config = dict(
    rope_base=10000.0,
    optimizer='adamw',
    beta1=0.9,
    decay_fraction=1.0,
    doc_mask=False,
)
Each number is 128 + 32 x the weight over the matrix's rms, rounded and kept within 0 to 255. Layers, rows and columns count from 0. Numbers have three digits each.

# layer 6 MLP down (transposed), 896x224, rms 0.0863, rows 714-776, columns 0-111
164100123118090125134114113162120082138193083138109142096104100087145122147175096135152111125099146136125154112172172169126103087093145137091096119162130101113088124080095143170120143191117151099108121146143054047182084128070130152176143112124100138101136134120140105108143153132138128117166138150092143130128155155146118132097091135117
108138152145142125182098198200122045121112103155124164159196082129114144080087100080160130087060171115129111176180078170113148191109117150140152133164158099084120146106140161073165171056201120166137115099141181152151133147140167111121185132101140120140071135082149044092146112082187038180084167126171084080139180161039151089148155085104
136125164129142099144097094133106137104118111132176078138192136149132144101137105147168117154150089142091106061178145123125110129109114102158084123119136118092124111121097082122144131154123093156118138117099110248140116100085116124138123096137112129168123119155113096105136061128143086134141136161134125142114096144136136169103123117104
196188134190151090119137139086110159127150136107137139126158078138155176156117076154153130110129170100133120191155134124118128118136128158127038088138070110130204129083147112101148143100107135138147126113158075097168098129079153178175130092153116093110072106169126117125149138106114137115145193135188102139118168122149143172169171131119
208124140087066140115127125127129124132088169157097114119115089100110085123107116163073144205152100141125187142119147119067196091151154115121075121131142111100131158126096196165158154092174136166135156128141103151112186146132130134099043154121126190127159109143125137129115175103172134177182172061136042060154144094132113074091100139159
111072091162124057095160140137108131144144122101134131095183084161131176137156161106118170093019096096133150093154101075115175109106150106105166137154137054167137126131100140160177212093169078091155159090152132106139107161113142099128134084096105159081110148108134126169156139100101150135161119130103100128129137123090114188071153092093
137099148125153130127146130145094064135108119090143120110104139147129165172153129152139097039100191141097173082104149157062178187141144158142161121112119141119158117122085151087127202147107127150139143044177106063173134105144146123139139122159192116162080127159096146156138147110156094070114063095090144158155119141158117153091150043104
166138156101124126153111153069079117143147095088091157091102084143135109107181210126175129118166134181089094135162139071121108083125098170170166079146144160156137083119145180137125173072152126105102184166139178118194169083152111189164105166197116138143136126087116100120110114127169150135161105189089060089118117148112132091105133131178
121145158106175136098151149163125130092103093095139133124133138108155116109106145127130115110129098110063173153157124174173122096116170142145185129172113122146079097135129151073138060094164136099118135129066095176170145147089137162129124124102124101152167134122168160122124118115132168079117126076118156065129145123115139129098146104156
196099157105149113130187100130136125067121173102131123100120147150175123124116170106120111074133130129134133140075118127148182129144138105119148129064068131127102200151123095135146126158133179142128112154100146088149126112121150126091098162106107099118200110136119122178132080135144127095061144120123133146087135128150130161194108167112
110082123149123098059089178118153145068160101187105154109114163103116149145129119186122142151146174114115110104080146149099097141159127100103184142140096122169158174125069144128106107102179104171147158158070156068138115180033118121142107120086102111107122132147124112094162146190158185069067154103175161112136163109128117146129126133107
144139155167137152135149155160130138152178100198112133128123148110116191105109152168151165140096147083143119067156154132185141138142117137146119100115195159149147125107110084110157159137142138137127130070110129109129135112143111160137140121099156136057144105112149161139138173120095100091139117123127159167141107123145112057107124125078
144107137103158099092101077149120109183159123105184114118113128136110095121100060154131176108112119135131093157152151084156124202123079103156103131121175110139120122073101131114138196070087022134110112160200153082113105118150125157111100166136161114128173105092080154179103133136152143150144144130150126108109132122155114095156128191167
114152122117111180194145178128129131131111139096126082121125111049101115124126065187083093117055154115100120111124078115167163178118104087131106156124131095126162131157104185095158104083159174151154114047067158192178143163153120122100160154145106114159132131133170147195163160126114145143134112078181172192171132109158098188116162125090
142131124127098117160110154181147153140096159060152134165097077105129136058075083136180113150080072177073111069113126134120135037115107196160100228142135117170158147132108185121071163114128098137175150103119170199081151144134163187110092101119080178091087099149193072113139128123130174137079129118096149154149177126140103148102201169136
135113147089110119141116136139138116106105126126100128161106164139146110106118165183097135113111117137089159129131111147148121166087077128129142131124110157154142101145098138113127156114120139151094133141134168097089186136111119111138091139164109152152137076130169081090133108148107120174138122121108119171161145129128149078147148114094
177119190113114110133150160122116111079105119092169143117132169106159138118077115104178178115143160173115092142140154157131155124163128188206151104168118140101092143041098098083109109140127079145150148180081085106088106155105115165157120140164153071128131173131043123130160132154124072115119161161157160071136092126125146127108103146146
105215120134132101082096102097134087171156085146175150139077112149134188145082121145095137144171132127155120142156123118137113144140092185150104127136142132103107118150131113027179086158172126167182106102130140068072076106074065157189195116182076010070132118144145158066158149113079111171134137106173112143129139117132121078174125133147
142096125064122112080111140177123110098138171136101177078131173117154098152188171154115088073108136148093125164131180219152143132107135161141100110117111109134111083118094111130166102103085132151100133168123117112126181186093112169104109098120142095153135134141125112162199130147123130198065141117163120039122144096159094146149123123127
134132122087113114143165172132133085077081173111112167167089114100149139130166150094081088050156154150154088177151193159127161052190180149172089112184149031136134198103100119071155144117138018127155157141084171159088145177126124150192081140146183127132172085091092161192095163206179225090112111149185138132094118169106123190151179104167
128125164095093224138135131128092190103145174114127139152117106145117159098151114112120134152112138100151106091114128149107144126123156151129125130157082125104143148135110121157083156165082103136130106117133148026162122110145051101163029119136166178107125111141106152131093117110141113114171161084094132144079102106070111119123118129155
086094144180159149155162165099096088079112074137122140147108135155080100087151105116129121127116127094127093111154148104076094151124156145166186092120167164141141106077131126195143163111157168136129136148142132137104090120140116167161169064163154097127149112113118099128122119119119118132144125136106118141110122147152132088149120090120
075104167120114137149133133088186158078133141089144070091088144110143136124119084156140169125103100109142143099116063119155112130145149157091093162102132112119135171167092134111178122202204061119180079128216079070171116066086158175180130089218128133121075121114110150063167139062111116153183150100152115181094086113090058106162141071139
142110131131191122158102098145105071136141127092129118114140084150139161141111161122130135100128139113104162105118167096193122085136114108106166130098125151106154131126138172135102148084091131160079149136090205098115127148173187130126077147144126165127079102117186164112122163169142086118123124125123113122107140144121120095178140109132
165119158088150143106158085154159115159151114115199161127111109104118054192128056173125120097161093108116144165151144099136165135141147132186149112130136102101160126124072138051100135156149095131100096112129113048152137193118159130235093178140199093110140142078133142128112177120114150170126103156138108086155156121155112077115141101136
106174176076164119154108112143164126193148157143112184061146167181100088141215095165116163110147148086146098126074114143210142116117105174132092153069160122114139116119120101133163119104122089167133120203109098114095057164118105061123157136201130116119126171100131103078142095135128136110125127137113093094142070119147115098158161121138
108150117117158179122121071129178122159172105198168112142135110085144145097055091141102143129106117139175102177130178098132156174110117142091100084175100179092119140136112108133096149150159118139056108114154160071140103129115097164131102118082125186146163110124146165111103064132132144132128148109122162114153174137121103104094072097153
081087114144176125221171102083093030148048081136167168094133056110141061135156144067150141144062148147084126147146114112185142128124135102110228186082139124189148145217147150170147150142124099107197098177167139135144133134097091105106123173138152161017106148072078062138215100123094099154083118136169159087129149125116189115144186155091
156147105067116077125128074186151109094109140073097174130173113100141075103157079098127124110177143120184143117112146141142104149089161152165170162138149182111131135140104102135134122178126112125148112144157081250140151152186161168157094124096165109124109115164094162171088135135145133133142151121067117114075092158116097161105111184153
131103079168147125076087112161141161138151108111137133153101157081138139120161113169192114090061150142051141130148061090122133122101127142066137134099156161087095087110144113095113106135146113137119137091153098121107190153161118156147122136152100147180136124090145121160101089111093211138137092074128081212114161126152161094077108115095
136150081136077121112078155092129174129101136124117121127096149114157133115155153200149116143097111171147180129110093150179160081116090112094103145059132140129132144089125178139129143103172171107119148133101074214160130103129097139157064114118110168201103109134122167127144124158111152169140157134148085130160138144191126135089128127169
178104175088121061127122164099155102130126111123082178111188153152151081105096127097115138182139134108154068099099106108146111204207138175046121142138141148146110168124151133131111129090137146097093093111139118062062124178143171200174111138118154157179146115120111110105135182139184129131105157167105135123164146138023089106108137169146
172053133155141156148128115145167164185112094168089145169113078150157184100146168082159117212123125148085149117111151123134150119094148154091146114133137129087075151109135137102142141124120107122139130075099168070125141107147106097107083170083102141176112100134159158115184149116142125154117108109086093147100118111081123127090112108144
129113135142138064126066115187090128092119195061097125073096084121127124079145152168132157106088113131171133156095109128137165122097128143126119128151110133126194189127143120105147145123150125154185175174177094208152196110108108153190105100108113161150136116120210146082110110052096162115103081149190104108056182145095113101130124086143
124049154064165127092127056150095135144113121134074119140155173126146117074088087088148115131114071129123112156114107094097137127111136119126177190134134089104105139076149125106162140113169110099122149108111078127107132149126109145170136093161118155146128140156145125135131152125129152136156144142115153146142091125097132143078170119139
161113180131117121143130086129135170171167097043097104164133131096119132156201052114136093077049178136146109152133126120188138115079180166125155038115152131089180143091118142110133139116172146071084129125125110091099113126119138132125171117098117107122130151147126136119128114192104119138105140151147147094149101117096146140100193087163
121077181106078115119148176138176111064179153104121169130161097140126156123131152113130091108152170148169167149154092174176144134135095164137110179188090098089148141173172156183113140120041109126111097082114160081112132143187123148141136098114167107080130148122167146119139150132130136109124115098103117122187165107165139122175158102158
093138180114113112124120159179119100156136118095165131181173120143133118163155114139133183146162127167142063141099127132175124124075165149223123078083159221137133133159120114098117143160142099132131117139119130091154138168165138172168125129163114060145130138136141153159172119192149090098085084121136116114150112145075146081168147081163
190093099103121063164158172103119119181163156131124101108163106108106118131123136149159114116156118152136089137115156067209165098195102116133135152132163063097138163147122137118158110126096144086175142119124137149139121084078157121137119137187095135142110070108130129168128139158071078166098137137129104111060105102126091134079064126127
116138144172130193179113147146145128150188094140148128147151148134176133155171084101111119145106123123150137094091102100125111133111127092079138136140130173149184126118110167112196146156075125079101100138149130036171152125095175119098076107109189187071114129182164163103098114121120099155114103116126151140139152121077125102116164134121
128155153094101140137120079129108144135156091134129148122127140154108139070133140174156092176134166124113117132105099132085156128089154174095079142186169157153162114106108155098160097174103148139054099165140109141086188117089109149166087129155139113104096123189141128141079061113132177120164148101117114136098144113168167136202128175074
175109200116162106095145111144099166128116112139152163094143107100142112105148124154114149142118122113160143127073135167119127122158135147136080112152141058096090116154139135181137110130128150133116118110126101140105140084092160097086141126113153154175152126146099148125083189158124127106237109175114139131147156098151164110143153083195
069121101146156150103087118095080100134133073115142132092135147162122131101111152135093137080070131122141154025154140160148115152181168112136139148115139113113118145122078158109146192151117136100114151123130152156071114138124114091134167130099197109140108129091145178123102141153149138157166167147122107180093198104143112122118128082109
119101086146087126171093131091083162194200076087170151141232123166095186102094127122081177114135199153141091123125152150030177141113092134123180117091175136179059138130164113138084132093141126125145107166144061106120116146147151123104050133139143130138099103148145150161123105207125091121207133141070139131133103188152097149144163147115
144101115054090101061128104163129169143135110119103124136091121159107115124144137112167149134113145117110198093137124112121138165060132110094137125164159161127181113139067188143128116155133165112135147179136134050145103113141087059113150098138170154157105134104125111054121141110155171145061101136147148102122129193088180122184136139170
061096086111107125091136123127117152106197163140142134115141180099126163097121139209185124140051116124150124095117169130168161131212089136140154063100099155125155145108138145141102127147218106153135129134130147038114110068083166124143183128134061101123118091103133136087169125166112103144179153137113177100158070134058152137146110089121
113107151157131072143137122131099094081171175141146140114128165157149146152184099117140065087117168170162092140158119137172154120164144202110156146106106178126098131093185098139146181149109113143140117095142090108129065063151146198152114125108152138177054160106093114048128183099183004087084093162138086081183128167149156117103105171101
121172126141119192210168154083111104091117086116116143167078162140125103090106114135133135211100161096162141121105165153137065223106144126111148146130151104195188195103116151117123110117085224128099166110106191024112110100150127164124126110155134167157113144153137087183141149185172150101124137138178127069079181123084155134136155089100
127149174113133137168140126190097163077107103090192131142141080119100147120171074132120108158091113132136125111155132088133134165018145104154113140087118124158085173156098135171101084171099082114083104140065158206115141138165154125079087128148161163224172084108096133125129093124132158134133133161051153101088060180091097055169122164149
138125127123111178147128097149135182133107115109134140162115107127147164111107123112119140149166066140177146161113174099132128124127134172100149126113092154131111135122128124149129101143088092153161125194172143130113087096106119062112062142131113166121121110131118160077154143133088130134161147120132120116089099137129135111161120103139
143080172156156098104171115140081116159121172107162116152174150078137125151192141104148176098115139151146139159165054143111069153104121107193127118152139165128179121193137119143075138115122133093161126126108095126137144172092193129163167087104102128159163163130084091094121134084119125110100103126135113100117103205145080080108107158102
149090180122065096127052131107137107120095107182073144108149113125145099167115135127114159163107122201125138131071139131143149169172076137119063114139118076151180153163158070156213066135154078198088095142183158008151077078148107116042162162125135108142147115135155110132146169074123137152191162097151122117094095134124097161148112150172
122169074078127089201153156129106145158096073203148109116152134129142114085086160118120151158126163209126046136175087153117137082165102168112099147124094073115104180125170161165122134104107100098168149071128097104211152108128122103088104176185140132161157157139145170136133142116128071158125182124139134172099127129117195101159107143111
139162144117109090108107091102152159141120151126119106152179186137154137157106106135104171140158097132139157137094130164092092128124143109091123163100146107151122137138120149143164162114130043138166158160093136082124143109132110123099170136131102167126105158103217135123134163134152104070087103153129187126119130133096146120162169158148
073110134179082152106158123132166213114156131042191106138143092156124115161098175128156082149143103170091143113115102079130078105039091176135066101129143145174163155135081162116135127139075119101138210110169147040165122117239105168118041153173184086115115153125092160145069130160082144140112159149082111171184113135139143133181124156179
154180168186123076158130139145135093185117111119094083100104155037056106111143134081093098098149092165107139075137174134170129162122126142186124141075084160145136168114133074156097102158179148113155145119108130150150195127107096118122171111115150159125134154117108119164091114122169105105153073079121119143106063113143125132092140125111
115111112089142061160127084146132166095144218086129094111160142149117093165099145136148179086118139128102140166167117138145066147127117097180147095142119133211146120151212104062097182111127103159118133093156074162116073115133152078112155138144161146114171106180136163148110125120133131108087152125073116091110209116112090080169139103061
111143147143136159108105138122112095131130134142129076112152146112118148111081121102127115130180118146096111120149155144093131077199166121146107047125117139182138107092152125088156108073126113168068133112136137078086130194100095089133083168057126125166089122092172109177155131148177102121110129193148137177178140153098147149135184098113
114102210124158068175124128141157138122103147078151137077123133111121148158133087119156163125107131139151116142127171078143164149085124183097114111122106144140193124101153165116155083113100154171104126091139153123141124139135138177077115115107138158113100097122118096141132153069113141122096138129100190142104008120149137123200095120097
122070162127111147169116134097134077158031085144145155113154155086148106205166103081142122100146156120117085118110148135167117092165083145086081167152113073167121113110180107158117106207136179144112151177107149153127073143107100119170151104160088103140100091159119101114159148092124103150115131152147158088060123110095171130130091122067
113130081109111181106101054059123141104176150104120144176084102123112149120150147176115130117103143118147109137087148139082179109107129136150147136080107092114133151129130176099115124073058205155111139098112149114118130122082150152091105143243154151153081066132157081152149117155142106166157184141196128107145117124128136169153157112164
146119139119120140138141136151142132147079166120122099146124150108173167164169122109117116168131051147120112120162141144074065151159103094182169128142134157119126170124119073104149076075139096100096111162109134173146140122175123142106094147114146130159109085128135169151131127122128135147142144182168139118159122133139132129161105163093
170144129093133092190088116114147150172113125087190132122148071114107159157120188128118065096070128175126081099086110113128096101143117121104175168166117048159125176071140181154165159140134171085181115116140137118083171089098089170142108157129114116111160093094189081130088160066126103162130112120164150170158159107127165133023103117125
# layer 6 MLP up, 896x224, rms 0.0809, rows 715-776, columns 0-111
092100057136099164075175139104098096181134110138087122075096123116143067136100173091075100207042116146090148146130104152123134141124097163154115054103170122133127097195091098170144106025119059083210112169102104103114117178124170144120172134157098119094171174136161165134148137142156158078048165146156141160161084141158116173109070153134
107086145118119168121154202186150124146166134149140096129114164121081129121110117153114104158095087087130147160079138158093156099126105143149198103112101143149081085074151122137083145135093135138102046107106150127143214162175119100085156163146115144114127126136155077167080133124123139112128153149120150148158085136133130127090141137142
116068133127172113094114129074106136132118185115094135151145153110152135135137155064126119156133178168206124113112105148127132185195133119100206124123148152123100178101105141129143113104140177144161157159138098100110093104110084133153164181105190172130134114147158162137082126164122142132072137126183159142200094113131122147109167196092
179113125125080183098133218165163149084168238192139142071162080073101045158100131110097102141181090155139115123109121187146137162184056124129063123123151147115129122122100149158101110100165091167161107127138115095117080100124070149142146202148046124098156175066062142200150245145038115102103154126143192070181132110196116194124122199113
155126132153120127162160254154156137148129150141093116163119122203138072121072065123097088120205159148085148158118094154158140204091059136149128126171126192074120139139138175106095055083099164106138074136159151117135131133140144115122136122173152136129140152065156086102143132117119097086137142160176153123106108122125134079117134164110
152123159086069124110145159107176153095163170136130117108123142132147076086174082118111098160138092098097090150122125138160139164144093116153080145148059130138133132100141141117137105138160088105124074097108145123092136203163078159091105139160056192105137075106158169153116135100061078171127115169127113145139078067115134155133092175173
094117146133205156051129182163135170120127145136134180122120123120147115153166098112143133145171089109100113173129102103181151116141125104099074151155099147073068159148111136106149045101165166085149130113171152139081148154182120143149128193193133143090124099125114139103205123134100038109142162089116172062143124118098117102102202133093
120116125129081140141134163124068089119125122129124134120160072134114097136084147141107101089176109120172198172119169101111084149123093090115157121083168151138109167156137064170123106157074134110172175135175185109098122115110140133158119137173087149086166126122076101118138117152144150176142139136125167123139092143104102152143157112164
132128111143110159086127101148130087102118095140120152123095116097098106137122159114082095144137083165128133163119077120153068128109174172138139126113139135184145116156133147160135103108103113071150182129162174140052162134123106140139183151083112130095123130082189094154153107155148093146091156154146129110151134119110059184141102187118
098109134113197108160186161119082144166144188147119115134154124150146059100130132091149098160140146141117202163093146155112110142143084131141111178077151104158089124117143202151125139167112075088143147149152184112121155091177100124179142155161174160101128120111142128112128116137096084117134122175102116139126084082152059127090177140149
127137113110060166144127137146140099100131141105097140145093107139134073132168103133091067119111072138127104166135120142113156120072139124173134130073086105105162142189148135138114071097141168108128128202136129107111158156114093114094156101152111089121108133121069098171173106137138151099108141162117124087120197099149116154156120160134
109140062135072193137121139118149168146149120138086143135095118168133117141155126130121086097148187075197175121135130169127168144155178151097184148175091146110116068099081154137105128118107180091126088129091148114147126107118116166140169155106138158131142097108128094118130168037109133125087134138159133093163137093133146155134113181121
110150152102104151121092077111155049161152073119093088160161157151113152171152125127105106111130160141195131119125099112177087150128148098104143095145115183105072063139080137120141145146146181183139146167126123080125133086103112141151166138137166154131147142124139116116122166118140136096159138121143131122133169161190119119104126157153
152074085205112154062108121079133145101127168163103106100088071148127080119150171141072066146115124131122175145125114109133047157111130124081134097113160136161122151202144083143128122143183120121156123093151132131119147101130121158079158126149093083136145168099130093163181121158118197110110126164189141091109139033193103138182147201117
086085149098142121177142086128136172103124131205139153128127112077110094143153087077111088175122131109125119114139113129143136139084126178143130068145101160131118149143115108111157143073111096105114139152120108124129123136093125140126128168130134155098141128100110141157140182144132103058107110154166141125120089127147163145083138129087
066163097155098126154103125103117195118142098124112105102141142149152135109150109149101109137166140103128132125168128145098136179177134146110205137098085187111146113121114115113179162139086134108074127134162174146110151177142114110093130095073130131110159103142162119157115125140166152104089147066181146113112112123121099100119194199139
174168153150126197131145188144040180151158159202132084095074099109132115184091060176146129202190110069151118132105108172108139122176094091147181173073053099103142090122122169088128126134130125115097111146097173066090167157155113087135103201092147165068197205055115090155131124094148102170106111071229131117155094121149144155126171120113
159150168134152116139147140173136116151131145105088092182131119169112090196117128120117131151120151074157135151131106178149146138175101078098143166151091081139048136101112133176158160082125073125123138126094127073106152053164113138070178141160152164114149125150173161115068163071098140096159154159124103194142117113119135123149159173033
149179151207156214115171159085126144229154194153131110161059135134122091212123068221114116142089110132143083116142155089148161106127054085160109095069102097168101136111116177167095046133126120148145147112074166088102165119148062103160134140139088100094150123108091134184111165089139060136118117096163136112143142094149121136101117171096
110127062168068096071138116094182148127141163117130142103147153148166071083109178140093076114154105097118134122153151148182076128094125095117173170095132148169106090142189099104127119072150125084119101151099129153149113150131134058086158172120130108095150157140157114168122123116093134106070128109131167122167176094120133122149134072123
156113139102094131170093135150102173179154116135145121162112194118150154117121155102129126101132078106117167142116115123167124142176127104071127145113105110151119141098112160083080120109099136114102097130155094115121138106165122094107178145082123183056132112143187109125137140078148079109133142095115123159160093112114084163141177109123
104146143185094114134143214109110141097162176088076147188110060149143136115116076126145085133148164119141128108091159231077069169148123150106120144138073130155117141173157140092094115135108145100121102095153128097105148092142093113133184157150196114098134123058054138150123146126102047122143173109106149063120102130094133102102178124116
114145121116145154119135200164091201131138125178118170129146137090149070162148069141099096178146070102180103116124125150102076134103111122144113108124077121126138141116130083134156145127126201114184108153062086128123085194105119115123164117152145122121185121116120045141157130081087129084110081118139194102143130124149174164105120176126
097115097099105146095101117078117115160163108172111157103112143169113163144086127105155119110154129105200166092129080153142075140161183139072115136130162180108116076126145121152148138096066104150100156172169127111097074114187111109154165140122084136103111150103131119197177154145143151063083179120168124125166105099131064141098157147088
060164155099156138196122166129115101168151128130094141109092140138130133112182093137136071115116120129142106103112080175122164160110131040093198113154070123084106137109083128078169111137081160144102143124066136119130109170142165120082145098114126169099152173132128096155131160121140182113121076111158180146162071081127144143031140176105
130130077130082127141128218111111143151152140157075114104110100123079116148109153158129077152121156116118091098145073118125134152133115126158130068197136130158100076099173163103092154073081136079124062079144111126138165122118123094151159120134174134086149143130107144176100213121141078159139135076147206211154082080166156180118121147101
137137159178147162126147134134117136136145107165130089116089093215127128163113155150008127141110118169107118137123077127134064143136165108148109087127125170130106084182131131087117112157132113123102085177074190098123109132127197128069130143167149139101195174106163102134109095179133093102125108160147151118096115088179105100145153191123
108107090129132191144122176135052076119147076146145117114094134186113114167145134187122080192091089104105106158179129112124133156086076138113111105132102164148128092161052109113128083082118116157218153145132131121086120128119102124087129112142104174129182142069154102139193109138124115167121106143163141137124146186174111165064113190081
170163153141099130151161178158139137114117120120163118143133138113159088178114129159066083128147091086135120125117163171098090153174087116134100152108104109111150148126160164164140051088119131114138082122125168120101142163142095123090163164147070154097152127115164043107134148087100105104135115171129116112116130150126127112129183196129
132197155150112156176182182130159141094154130103113093112166108151062124195074162129037115148136171133174162119174128118185128158117173164175191103155122152108103103152124068106132131095149126173182149155075125108156172073088174125070145162089135083084164180095080109130148111136160150143124150084147188129130131122159137108146130116105
119116102097102129132128113056113100152153135141077180106087165074122178127130164056079109121111168123127109117135146136197199148158131120119081090136098170133137153147083156116115106126067125102169100151111162097098113102089197124122174139106143143110154210113147091221098184125156097121101147123146120125130118045142148159152102177018
140122153120097129172169128148135156122112118174130124119112131144148125154112079130159133135154150101156133162070110170085104092156132079116173123124114143220081105128115170073134110156087155105112032129133117112132199121149142114132149123120191117126138128108197100107185176105207067119109158104123147114093099129134120121112151110111
118195124113122095113131164193118207142195101142159099092148168117136071124132106160086122075169150138127116152140202119154129189141143075124101122108086153100128216111106180089138189139133160132145144105131134099115129122130177154073119112108093121073142150139125104143142161099097088106136110195090161076152144096094110138146146174139
175213099242069107130119176132121109114105109089116110141093114102139109163157101155092124159171152141106144108118105145121148116142142107111135120103133112132125145157117109150109088129100144133158112142165188138127146091128120137115171152110140158130120092084137073107196126141109094101142145147163147066112130134112129117156131177106
161090146150145119161161152155128130147152151131088102092146089102116120145100084127112100185181163132171131170068143144132158100188132118119134136082139117119097103192107154150097057086124199123113030112123185085100173111130060124136140121095142123133166120149116106162132178116169117089140164129187146144109102154090177093062183159106
208131098128145145108181102121101197137163117103123132120129111109140071174155120144100082102144111115097133100142162160166118132092130125127178202036094158091117143078084135156119077118110184146187161080126101103077134115133151128098149143134142170068173148121109053070134107105061136082101136132133160066172182151164085127108150114133
141160113091128149146164174102095105101137103186063159176065129093084065089162124147055054129152146101159118124138132123087096195132112204110128163111123190118104131098081184159126109065122136127186189121122163122143128059161105125147105132166116154123171104105098124120122170093112092126143126135137166149095137095106103139099116161117
124106171101126184153142098079097138149154121113084181099075160155109092119102113122093087176096118140094109173097092107120097158140178146088111158103112171079091118168083113150165107090139170111177195110160104093077148153198132120075131117148129140088145157124137150090109108151158186165106119095114127141138143157094144121157146137141
123100118130139198085144155143141165057144180118169140099141099173148128157129099119097087103159090088152134109141096152086037163120103158090142146128085161160133113126103108127068128129156196163175159130096147116140103109137110106142137131126061121073160143098129065137111107127168154072100122119103169094110119142123162142111142164060
171111114076134128091177148165156119141111162150149077142128157174114100188158100114142133095159151134127108193120150097114121159109092101125106063101153106096122159120084146117108104126136182124154159090150136114140117150124152104104117166134088119140134154087110153142160138100098109095097143156178138146182138132150137091141135128156
057070154124157172116121188071147076101209179124120143113175187117139121104111080130139146197054134124113101127133117127123112128173127118125114116178097110172096130119087110164108063085094131148151099123188133058114124137175118096163147109128079158062119149154125083108121159090129178129122136112119126160115115098123127143132111156159
129101154096088162132136193097176144153138199204128171133195066131165136123174085129152096157153154089099152160100162111093134161119138127101173112143065137147105139133173148102125113065117159165137125144127103102131147158131142136135132162073086089121138115149099135155155139145107161067085094140141123086179131148089175111056061199093
181088139117176147155156142163107157135149166168113119122160148082167095155135105181134134162141141077067162182065166148167109176171070148177102124088119101147113143082061100112106088114079158125110135133110127112099139097156053182176123138128121143110125118157175110139168246066115106100075110129239133151154114169106115126062088213166
126098132080213159178163210116097134099152156172140122101145082116108126141054074159153113116122140181117164112082145112085126118113088118124134134152086126103140117116143195159062160071146186131125104143076154086111194133153131157170105124182159108097185126106119134125106145120137127133152163075139250174127119112137156177071130163120
101109194162146145168145147144087070121143107117169096119109131110097104121081078144124099181135127133154146134085142133116049076164095168135135150135090114194125103160136170077026065065124198154124086123096176077136188163134101113174119134135133140135182154125186083144139168089134089119082136074172146120130116064132174149100120167124
096136120148087193114163087198129126082140136172115126148171122148093123132028166085140100138082113128160147156117114098078110134106056092133138105111116158172080155149151221142085116154168143136191090170085144103116153101136175082065181165097174119136140169101116151189128116138126188193013183113148175138190103127167100160149103136085
127128075106112127091104115126108114121151151167094163093087124124105132110172205132158124138156113146174077174126106107150130149164122062174113114151106146102110172152138084103148133113124093084131137161116157075160140129141149089115123142134085122089169110094064121142180156126146097187125140066138190043171092105190140183116132115123
122132084120084139132178154166153161122133132186112132131094139162151111124184164151114113123086176080116097129136062129098145133096107150079177113176099184169117135078049104140094055152052125168159106136172185100090165123163106132084143124119123168170139113142112146116114142094108149140078133102132139131167117090122202158117084129153
115129144147126157136147133170113122129112129127124130148113077106162178156167137120053110122124120108131101152118079149086091178192118119095119114175130136155127063138078084124140136112145105148085101076084113151113138162147109125074184163109083127104145120121168125115191176090152121068091106105164116135179121154108178151073117158046
121136157149149150126169160174139119093154077116156058110125080214091071120074130148128082114161081124076128146130118120124089087111153138126119157117078173175148123149124132142097097161096091134144195104127159121098118117185131126128126157137115152100145169126111163119160083160053150149099098152188143178137061078115154101131180120108
151149118153129129138124183127144147137156128126143153100170124116082126126088118136133066117207071142088208143114128205037092091137147084118136181150100138144136126181080121085086150161182182127134087087196092096108137079159155069140135187145172141061147165095068100142125145105093147183097074094092140150148084136145101106154177152115
175202046120143131148171153110119129142144100113112179062112134128138096173127161128079093127113120154138136134128109088146099124130127156114106115106052123190166106127133135105125112150191163082131097116148127123091135135173110114084151119191157094101168133075109043131197180136076089129118146139138127140140100099141151203079057168177
151082099120111063112145170070142186117150130125097143100098121126097099216178127130126091159104111076103080140094126118110159110170079130170140160111101151157098118174101100182120133074166136133134138159144124106076145166169077160139170139142122136087111139094146096116123134121140170037128161067137139100179137150153097142148148088090
148117070103104168122133159119089162108159125183095152091069140106088123151156092132177107099150137131121112158151079163086113135164107126143035089141165193166070124120138215160116098091101092110098111152096116104141146158114103094088124110128166110120184145050148122155153185119173116174128101140161134079129116135112146171089124134103
095085157101134110147121090133148114211137111188127122097145146194141150191133086150108115132164107099127070156148101128101106204160117115042114147188129155150102114138140137160137138052119128094168143142134137102102117123158173136144169109172081132109135184095070156166153139092201178104076127133114125141119171113138118185120170145141
095133144109109126182135137193131102143125147157141141144126111122105102099152117138133113132183121128151127116106132115099144137155156132106165138192153140086145133090097134138102151097048146154135082135090152113137180112173086178083135139154165100124159151134151168171170209083140098061111126082176142181119108124138070152127114157109
137157069114124149190130194112144145183156132122155186152114140104144107186132106137109123112138113064108160176106051083087167096149113139066129085175116099126090081105118089173104074112127119130143103102132162121138152173206106118116132108130149140095171120104086064102147120093140143133119122108139143184164088113159124082100123156083
167171097135119121117151183144121099064131067138134059112151117163167019111107117135093107154139072112164114102137133152165100161124145108131091088132100105096140134179151146113126105122156124131210108115111094148062091160112165166082176119105095126076173098128135120137181135083076125100094137121181127091142106133113130165127144132116
087148106127098108108145087096107152098127135199098160094101075198127184123134164167080128120134117119118110155096114091156139127109166057121173121136150200079073149137111140143139170092158064101133139160127125099138134106143165133110148164153172156107195226114115125149141111167151126094099130127172158107112160159139107110092167148102
070115137137127100176157115163135129123165127125123117136105161136173078136133104139106057122123058104134113127125122101159069139141151089094143102129066156191102107146167043094134097157133182070253153112130145116132108142099107153167196102125127124091178146157152091179133187126073108094104128113182134151101141131177125165095079136126
167141136155187120111179213151107106114167169121128135093138123169161050114070116164123121159152135079123168149137089112213106179152133161064131123116115143134127128113105114081094118153123119079184195121193173122129132125144132123191161109064086081082168128110159103055152121101126093123084131110147183080117102152117148112083118141110
145127174117153129130204095132147074084174100108095119129142128127157148134137133183090140168157136129157161165165145127183135159102123125130154149088142122083084111125104089104125039104141129158163103137167183105148153141156106131129133171070133153107112146104154118129164119127072145115107090092165137066114202103109130151140184150082